Part of a small language model's weights: LayerNorm before each block.
Each number is 500 + 40 x the weight over its row's rms, rounded and kept within 0 to 999. Layers, rows and columns count from 0. Numbers have three digits each. The size before them is the row's rms in percent of the matrix's.

# layer 3 MLP down (transposed), 512x128, rms 0.0625, rows 56-66, columns 0-127
104:515507529454593501556523446462525482471546512512501534499463549505495518512597466443512491500535548410526492557526487542543473484471526555568506556488482443441566481433480559499505482454496425436459486525532437525464526563441585464513568460491502459477473519442395542528480475467460513452504511493474466492515509522490432525449482503531500534466566573464471546503459458512489500534553
104:508427498521466535490508518522471561580477503458464535488492459516492529521523468533513474454474486431551492539461495547573497592441527502607455503477536490607534520521456579489488555506489492516556444506463525433592457485470455515492447474501501447580525472553481492441506504497585507466466522499461448432548462471522484502423518478492465493545437451449497538515558496494497543520516
087:495485433474497460482524497465530465430425514547462497492509484513516484421542443554461461469507561499533507537536493465492499511530527458530531432530465555576443489486423474556478518462497486536544552514467478496537492448526540496505491481576500493485426569521459446533517542547558470557517506413475511571514509524504520454450398473617461534481517533583485565543501488467507532500467
090:528552443558411540410513472442513524500467443534555565510508507545509569546526550548466506585462443436491517462519524531475565505496507580488524507465495471536509467562418483554497491397534529526466467510478531511493496520450456474549425521497459518527547538504532503459537539526461469500497492574520439468471509464482498551451506479423423519501483477453549537514510472450475464554476
108:500425512482520500494510467513540593511505504519481540524515530504509471532570461461489464447490411478452543495542508564441538502503539510426480550517404489472516535537503487556540433501490569577502481471510520506520533475527546536587542472447503505493513395514504503481522526444517481511450515486458546473481509553411559472547482517473459473509528534505394494446427550472502540455422
113:465498568531515530583466507540460499463565463490515577497495523509522410490536491476476494523551448543472503486532482539488471507495573601535505535491489463517434536416506540485561457537538504501505457448556542513472518477533481517534486475447539457454519559406461528595581470412487554485516493458488457476451449529454433522468495477505449500466530478464500480486486490572509489569448
103:488562424505452519458459555507536445494542493480475487490528426474587464464434483545503538437550487450478479518526499501535511474573541533457539510448550529571494455484484540444502448451534479503494516529517431523493506506495462530514502474488529446478462533442461505417480491424523576455483521443513478540492414493519559468528487513471510536484556537507524571473482597514511532583594
109:497566499503508438547537460498521574501501528490486479546458545530517441488570478536485451456542528494439436531443530471549542531498497471519502500479474455530524418530500567426466497478469486483590473537526540492449524505505469502573524515487388492492479533475447506496569544501500540501438481539497507436493551481565543486537513469491455560424388575478571473487487486515452553465498
096:509531513525479453528499498479525531425545439499446541474518517492500481464454515530499483451508502485516513433513475578467500425442423498551480520462432465558450490519519542506537381499513533627471549525560534532546458508557420494581515509427470490532510469451562553435436539482470522552522494503513529502444527488491491507514566457483467502477474531514556458534552425491487495514505
085:512456493487447517481525527477545476502534503495395493451504567484399533534494447452445527533488511516552490510507512486562505521553493438559548527575432502497480471485505516543545495525557551468575525505455543454466502468479442542518492545470490528519546511523438547535498480434541424549539430426530521455542534509419522495465473435412543469538466491472518491461476508497526557468576
107:495443462567543503474457440483523510491537505476458474418529508559528539544510469437505493516458577542488476480492407504529441426593451525563472576452480467469572488472457514501539529500518473420489516520493503500439553506540535484532532513500508480463485569473482561480469563529499469457497531450455578533562529523466429510402540458517487515566515529510485495493440501493467484547557
# layer 3 MLP up, 512x128, rms 0.127, rows 57-67, columns 0-127
102:460567561499499525525521540457512411460641411518481490497529527533478481471459493459465500470505531511512481500530516500549409491416471507542502507457510551476529496487502444495502498471545527516478427475514512568491524452523422488424499559495518527521554528433517491518446449438533553459538469526451556523478488579514502523457458453485486526509489539554485503512601541481584510516471
096:503484523538460503509487435489465450505595532510495626487474555474499512412528501483521459573472494484561507493533458534552514560450508537512485513496457473423487512523486459587425497510548558431553504529506480498517449501464393446497534477460508527554496529525484448534490500533550479493476518429484466446498488500451503532475522460563544480511562468454445460474554518471489531586560
099:491570479500470455538535471461557500529567501478403515443452516504536453521514558520472497425599554480512522388533501474440437581445502467497515471466499546548509508461467564500485498459504515462530517551528556477480504537457419494477500490433525525514584536556472488529486523509479459438527483564453545497499492507455480505516551489445519487501545427544503532492452551496415546524515
105:462552470479516485465592437513518478483494522451421490531464501516524468501430501523547428443541509486495508499546517502429530558461513541512453520508480475494493467541558467466482515536486471554505539464555491474490435485473581462483551510541531529463523437467477485473563498456568546452502486525459549522566470543522509475499375516546454429516473466505525599585477556493433484498449
104:533524431547525510579475405486542538498529546475545452502422490451494454498460513488550532508477473427515501502591523465506514518450415557477541505435509441476559450437545506466459506530563477465501488483541565474455425531429518579471463449487503469545535538583523525501470483513523501549484549495529441546516536476513517474463521485499449528538515567535470542466462499420538523513489
105:516459465468540479500493467569518524503482524463545522498476473507491507596545448536445558483582502449516472453564508497521525511483525482517449474505431492552440502472559486526555445515512511463482550468532487476487464502533545539518463530509518533448498478464498485508466518533555462496543461501502447474512442501464590524433615476434509553423548424463582489554548489515416541420480
115:475483514497526468521514482572408525494496493485501487535489499534477541484590431500529475529566540427462552513424484481486568493545570525462474449548460547451554532557442470498491482536478577498503486527491455553433452419504493516548546514500454533511517508459451529525524463471439501508442520484432530465506589447483533566547523505542482539519439525410560438514519468491467533519476
097:513459460522578497579521591507513513459479537502421503481475570489527498479500578486513475488466473460464475503515495512477493517522433504470472581413529567522497524509528486474477501436550525496478532519544450460435474576449517510515496538462539535523518608513533447509538491422538517477493490491521475538438451573518466511523542456383477430484512545561533466530512463448537493470553
092:504489469480548442511513453432552484556505527547506479568473491506491542511439417506526461527497503484446528501528491473561502470526591557448544472535484446509517468485435543520481541473474422475480560493491497481490444538463499598528528460474515527434490499561484479579510470577503502490593509412532444490492464457542538546445519522508528526480484547461481543437534455564413523459517
105:509488518510565529526486485582520524483531467539538452476500502499528516494504518408491488483490477552532544489592438496521558421532502528546435501529467530475548508441527460504453524523543448506421526477504500481482502414527452505594504533473473425503479540575437524460481541457408527496563486519463497514543538555419474538465491470497454577498543562474515453538500490452475418458514
101:551477516411523460590549462447509511491600469537543471498481554524538458492440438517511519513473500501516514495552493555474578472436431552507489484475580515528470551507547489496495463541522508451475417536502547429561497554435556525485518485506434473425483516521490502508432546474469521493522509563502473483532557463562513475511498482445461489506509494505412513528516501475505564447404